Part of a small language model's weights: width 256, 2 heads of 128.
Each number is 128 + 24 x the weight over its row's rms, rounded and kept within 0 to 255. Layers, rows and columns count from 0. Numbers have three digits each. The size before them is the row's rms in percent of the matrix's.

# layer 10 MLP up, 768x256, rms 0.0668, rows 271-304, columns 192-255
106:118154101102147072154079120160138124126144120133126140086118124125117140118097133116118117120146114180123111141137124142137115167108147149120122118138118121169168138165103159139119118129059141
099:129083133084136127109146137101164113110109097114096130116135120167103097100138097137084159106116149106080184066171118107144130105147156102110131098122113104158133104129095097140118157134132101
110:148141121177104115104130193159121108116141149136104126121107080115173146127120132101129116119105142112076117091130108153157122097174130121152125144112104069123114060161173144127130122144088116
099:117124124094108109111167141111136133106095158144156157156111077084116135121148160084142166113131116111137179115116097139108136110078105165121144114118113124160133133101141111110101147104137100
099:109132144112084058129087122174173109115124134091154138124124136133129138153140133113126092106104157103100120134099110127116132141110130127093100147106107184094064166077145134101144117148118089
098:097102136125096131104096084149130151127106112153114093122092185104111165077139135149148120178140117111140143101105166098161173106168144169140154121130115089118117132125097137112130136137137167
097:141151153154120090142098085120153110122069161112153109165124129099152156100129150159150189144129097127134174117132180149143123171128098099154114098153149160174138121086178129135102143098130107
094:094123136127164155097074127121137127145126107114116118151131116134078167183122121124108158112113131128118155121156145094203131143136094094113105143146111131144157134096088181101134126159156109
105:116110124075141112153152114099152149066131143133140120137128139143136117113124146121133151108095126130141081084093082176107143148070122153139101144127167118159145137070157107148105130104141095
102:116115152120124127145107114128158105096172157129127117105147131133127165091154132108148145148123120154141176167087125128102105095154156131101191132091111117101150175138139127130145129109149099
097:116144114120105133184129140153101165102169132177131140160075139124115152136136101111104120096111130133133183144080115127126109124128143121094118088152153120145128150148151170101161128126110140
123:147209116118171122137121154128172127180151114127152148147140111140128164103152095104126147128148138122115173133153099092141097158118131105147132103156108108137145119111127109139118154169116110
107:134130116127122139120135134124149117159118156150088145171090124087117162142113145105101107163153099155108214159125111131105118110127094124092169142115116163141100120135173102153112096131163147
104:085158168123098122120065135110110117118140079142185111072095123114134117122124150115081088117123131106126099147139125136086152134132115138119112162129149097106120132145133102176091141100146121
100:145155095127139124140096117106124138131162136121152114166138080109125153130158106121121145170127095142083160130161123109165126165138180163112152147111114132137119094126142157082176170123102104
105:082153166112102109091114132136122094143067160094136072092142126121165108122118123126140110130142107131127147114102109106143101162101149118110108144095127151123154132137105112154151080150130107
087:121111149165128165076133128142122152134165135139147136107166137157163134157129101152114092107136103106149146170149187120106150107120099134139102102083160081116130107134106099135125096143081126
101:066118127117149139077143121094162090081110156142121122143140171134134161165158115137115135135094128118151121144077112087153162099113130145116125156089100137115095120111125118136102103142135142
103:111120110105138149164108160168093115136078120149152139089091150121115155096136119138148191150132123127119117128096130123109120123137070130147169133101135156154109147108100110146192105133138116
100:130123081108164140131135094143126110132080104183135111160129161109119111106145118120099171097122140140140177120172108105150103129112134144096159169117122122118098126148090128128157127152136126
096:112079144178126102112131107083080151108107101155136138141152081120106133122082114127138083134119113120121151166151111147086118089125126179142146127134137161103122119099166187141116157097146139
094:115099106114099152119167124153127134105156156152123175159160174115128083126178147129146106099140097110160139088119149109136150152182170145134153126106127120089172121143076097116118099118121080
099:113144118107133105109132164120118125137084082130103139114112144176105126133150170159138174086114076138180125095106137126093114095086142093131146128098173147138164135180147124125130159113088158
103:131113139091092123182137131104087140127106127157120139133147166120140123153087130140114137135133145148105100107151132111121085140136100079114108117130162096115173137146181142103116138138113139
104:155131112125110130116076125114094124117128163097131148096141087150152112152144118125194204149162143048148135149112123127162128143100134085110118126127111108104095137141151111086157119130113104
094:137145123142135166101137112156109116138106158114110147144147150121187123136121115148130080163113157137097116159119116129155116150151149139167144157164099097153172157154106097160127115143148127
098:143105139120114159114140120131123133121149118168131167129103124147167141118154117189091154094115113158112138136155141176162141098100124116152110115138143152161122081082103083149124145173077098
100:153108101127100122117106131167119134099157145156070133146093152094166136097154110165108133134107092127147108123093130133138160121119127141090127111149141063118124137107147137100128112142135103
099:118087159100142129147166117119107159116120155145083147125155090149168080160155093122115102185117124112170128123101097129113137127150143087129122144078108133114152099123131127145151163132145084
102:110118102143127143150134134128095115130123134154155110115136116134116110148166103149154140140123144140184131082134185095154114084113090154163117127136107103140125133100118129128053146119124166
098:125090093160161155073158108129103090126140111118109124170099140089192186127148162144111172092099079122115118121111138133156115129121123132154141129113140106119111144144108122145139120144127143
096:170106151095154122192102125124129117107152118112101132152186103135096095111141107106110095121135140068162121141166128112122146095078091139086079156106122098102134118157141143116121119121117069
096:162115145146157106112125127124125136112119101135130090134108128101130175129135101140119132149133166097143159125153130122113114131162125171129106143138132174140133082092109167111117135141154110
101:122112147122166174097153110109152137105124145090147134080132149121093141096108085215126117132125124155168142121129089116122133172139114087103126166120157124147160092150098111093145114142180169
# layer 10 MLP down (transposed), 768x256, rms 0.0604, rows 271-303, columns 192-255
104:131162110126140099106110114147118194086145139123113127146149146103146116147132141128138098136166131135146172114160115112134129132157158113128135134120129120140128146121134125134152142150181133
098:160135159116128101109147126102144109166116112124157163182114128134117117179116119134156102098164171103154108090176158141137115118157115092108131121149134137146117138142135143093154080105114120
098:117082171091144085109111120109132095116126125116114133088100137120121147140118114117121103141110171150095127170080117115121131131138163101161132103128131174137145096165104125125098141120108179
100:106125149128132121125116100142146116105109107137141118136148099141116110133175120129105147155153121127136145119136125116124126124108168105147099164152120147129150102110086120138127134119164132
098:152122120169143184149122177129114084179097143142144137129110127134125121124140145129111137136148155112065126089128107128152140128148100132084103165123136106160169139080100139084108086119099135
097:140131128104111135174155151135120124111129131135183143146157131123146115142130164102127101112129182134132130122161103110175174104122123114133092155116104158111114174120109135136140139141109119
100:144157130137171129137119163112125158100113181147120129111143146146135120104129148165118144151117110118113134164126166117145154074093136135116124118107141107122115081172101141142156121124090136
091:104123071097127147121159197146148113156116115102120127168109131105149139090133076116129112098100106175108132127139093152091150137121117119103151126125103114135142147152129064124090123109105132
102:132082113152124106137141127104147137129144084122144122127121131163134171114145088132120118181132101124128156117150178113135159136136143153107141134130117168134157076108120181091113110140136097
097:134084141145139124139141149190148138124129128171133072171118128141123100145146135079092099120166111148097139110119133195166143144099085101170156145160118129114113076129158094096103122154139155
099:141119123148076168105121134121132153112083060105126108088135125143141135114123171097104132146106190137165084127121134128143122131144104137124105110110146122096079092104114144149131175143088146
095:085129122137116127186123112149121149115110151122120132125127104129115131097126144083136140137138122127107144109147130116157140144134140154108113149146135097159123148125058145158124139126123165
107:111128135142151159144115135144134146154111098104145112149141100145137077107151151107129115141166131110155118093108129156083155096151134139130119111137160098139104126124090137154155186131144146
102:139148132137119178109121112117108126119129129134139121090126134129148095126132112154115131121127108146105181130079170135137119131114139117114119139090108172116169152145073140125146136144138143
096:130124135129138122189131162126154109119153115131118173093135167127125119100158090146146132061140153137141126154149097084120136118141087145097144119107141093159109134095156113146084115114128128
100:126113131175142121115141110129130125116155138160132141129118164126120121088169065067095123150165156145109117091127112145131152128187127112117130129133148135125164126120085170084127150130120128
093:107166104134118134162142124113141107138136143103116123159137130130139123115122155111100128146142126126092131095115045123151114126120164142086127114125136162143155134126119136136156174128135134
099:173145136088102100120090090145116121129100156104169128160147041138164130127073117151128131094125160106121152143118114131166116141158120139113119138155116111110085135122124135126133111139090082
104:131097142119138074159110100100167103173121103096105141142181168134100131165147094124157117137123111139129134157137178136142127150174160154141118118118108096094111108127150104115121142113135140
101:122148140156153145131132152123177138127114120107139115156095073132162107114155120150143145104118138137171103103129120116114119144159150114119134094139131148123135138147134146139126158086098156
105:136146138136124128098133131139140121176153165099148100118140147173177131122186142153128148155126053139140149138156111097106160143119100099176128128119090101117107141112155084130129123155106112
099:110127144141131100146107122139150131132103118120142095137139114112094128130102145096138150149137101115114127082139113094136098158098124110103114138163139126137146100124138097101154152149107176
102:124158145097072124113140137114148117097105171149127155113109101122125129109081099141157117127153161165152127139122090121129119134185108146133133130158136136124086130131164085115130152121152128
099:093077141126168109116174116148136121152149093103097146139100150111109141177117111126147102134107153120126114133126105161103143092126101147115099120122174099132141122122151121142163107122100118
104:198119125134161105089161125156169142142112158161153185134163127185136122095136108127131125124161117082144108107147119101173147114142141076119143133145167139136139142135128120139170153136149157
093:115099150129140070125124141090142153130185112133133106148089153137118142118097127055098134109099148135136085133147106132116139098130152130068171086092119136153133090117108135124124166137126147
103:155083145123124159086121109142161123153124082145114100116147134137120094100095132137108117124114097101154141136121140151149113126114139119156101123126111091090188146125094119171156187134119135
102:092158126135124118096140144135120101125138099119136123106143126106111128140135116132119141106116103164105137111121147149137137122159176117106164167130141111113151164137173146141129157132098164
099:124185128126098118117162099103145123126127105217146133133134121062120158147147124114129122130121139164136107134115137131155140179130138149128112109145132135149136108130108087132065135130129112
095:107183146122103124144153101119098122105133108151130167126156080119139116136092105170136144130156148124102091109147136131132127190107121142118125136107141114155121172184115144137134120126148140
099:156110163122151140111142097103129105131124162154143129089151118106147114108165133165172134158143145148117115176110141117097115116129126119141125135125166119167136147123154137127108119104114128
103:113176157138137137073090118153128142127118172136109074128088130100148096143132151157102123149120120142134158120177099131122116146173163108112124140091077145115122152082130153142113153130100154
088:108162129123155147105154087110093140165141151130152121102148145090160114135151103158182104160107136136194123120123118093116109081146114098148075147131122107116131121130097140141109097145099135
# layer 10 MLP gate, 768x256, rms 0.064, rows 272-304, columns 192-255
102:172157141135113147138110159154107127164122118136124126157101104086162120156183096127161100138106134094130130136120113133131150125081134129179147146133123162157147161132108138145088085159124119
101:111123130124132146074158124105133143156125153147119149117144157125153090136108142151103122079148167143141147104137115172132108138120104110132114134119092155074143134130136106123115124117119072
101:122138093150160134126111122122065155127099082129123087104117139102155116112125103148125131196108099154160156129140097152156131113127142139120113114123122161146135110140123126078137119092105142
096:109152103113145122097164154115131181126133152139095147137104118107196118179098144137146078143086128143133154137106114147119071121154127149161149092112106114119070135158113167104173141126148106
099:142114145185122117172152171097158126148103114131148156088161103114133142125106155132133142123156082153121138071165091169158138136126129123175108145120121119140118132114116117091154101144171101
101:155155113138123142103142157095116130094143101118130111090121120114122133154155121084130115122123112187167126164143148104153119150138117144103136135149133132123134116121108133122130148087083127
099:167137132130118138124136124137122103151133118119134140144129133168131110120174158138119113163127135089123122126136107140128114179166118127131145135097145150123103139143125072068143121137121099
102:111129167099086168147099100098131086126134154101129190091120118163136144128128128110145166088170108154079120152140152140118146147156120131138131130123155113144128144120113162139124131171154112
106:128157155134140144112147150139180125111127103165142128129071134102128131154115145100130124119135138139109099124139163107101143163144171143152079131121142148117159128137124116101089110119167129
100:143153146079144114152117121129089105142153135115148120120150131147177128135168131122095081140100166143084118150134157129164116141153134161121180109093103105118143085110113189141066113158152088
109:155112147146141143149153130121126148120149146147158131131147134147161110177154151117128145110104109121126104117153150125121143101112112143120122124137137098124113107150086109128085099141094105
096:102073150105123154093093115152104135106159125138116102118103187119099111099079124143111120140101121141131079084187138128105124105133094166126110147127139148142094102137128109150147117134136164
101:113096158111129172133132131136116125157141170090105142098115111128131101151113124110141147136124116067140164150140169098144141087136144140116157161152115162105138170134194104139125114137138120
101:156124162124082128118123143151122124122133126138141151156102126111123129110126139173148145119146142138111110131168100142118087094094170119163136130116151090140169116123116153105122099105119107
101:112130138132088138133110175111103118109091133109071115110107083116140100146137109174172116124134082128098086108124145126101089145119089113091142134147145126102163112124143142110149152110133133
091:100131138102156120146141134125157108137146175125143134141154079172127145129112111130132104093103130080092147119134110162116141173112128104109142116123106136171150163142096108154122119140143153
098:137148100191141089176096131142108161076170092116150128133139125099127101131136109125153145114124148137088171144116123112074112165114123164207124129131154155160143104135104096122123164125148121
102:160108175130159170161104120138125114137092109113139094135095127130162064140060108101151121153115133134111117157095133132145132130170155120137119120110114145083127122120134169144110112106158123
099:129179114153141165156136149098134141135135095119131112127123133110178111155098092106172131112124124100118159130131132102149142148154110127090157142148115117122157126152117109150131113139141125
094:097109151132123102157107101120102135131107164130139093101119111111109105118151146134103124136159183129117093177149177173105121117112151103074122139141122141108141131148167130119099145120133150
100:146086107097148102125139129127132151124102127118122135115127168116144155104150099097123086150093116145122145168143115146131113184137138131139133103119155170173118135132081147165123112133125149
102:135102128157119162097130170107135090161078169145119134170104111104136092123143088150083125165170137145112116120109158131135123111101097171110127123162118135117111109142117137139099149147099156
097:159108131133147113131114132099131108078122124155129153151131139116124098127123167167137128117118129127138109114163145120111122116100115152091112145124152127091137070128114164129097090131124092
095:130114113156139188133139121165132184124116112145140137134123182143124144093120106145135137109134126129140097110105119151148117098096119146103127138124115129116141132165103107123155167131085128
100:136124150136123121110198129161139127122142151174141113118101125160148115139112105116170144156085096120136118125096095156095074110135160134158143160113116128133122139106119108124141102116139052
102:108102118137121122111108140059119144137122107140124084097076142184112087093169141144123128126107130098144145117142121159133108111117104114155133142197095136113141128150143088120166156130145137
102:125072103118058144170161126104096142140110085154120156120140150157150109137140137150138145123109142147130118164110132101119153174097126136120135166124113131136097115136120129163123083164078137
099:123124109120139139134114122117111138132150137157078125111093148129108092141135139086154140142148155155143121112111101122156111154105067154127130148110127122194104154133142147082124176097105103
096:125129149118114110074109092086117142138154071191181143141103125097085066142116097082172162106151174087074139133117137135126174149107145101130139117098127123143117151132114100118133135140131109
098:136136163117155128145114115098143139184119130059131078127082186115163128183102118138108159147141099153136157069160158115151165133148095088128144153126130115100139131121141118126103141152169136
101:176134146126158125117101116097153130199139094114116110115101147177149099153133113101147119142109098115127110134128105137118122134081078154160139145165116150128140151112185121136135130093145147
100:078128129125115163140164126125075095143111169151130161135095144117135110123146119162170097166094072140137138100095138110136173115145119176144102144132112132103136119137159084144152169140089140
099:106152116120097158151119150114141127115127130155118142099124094107131119135101140136108096111134143133161138104156126150138173147163124143104111130131149167196082120116083141128127101100114100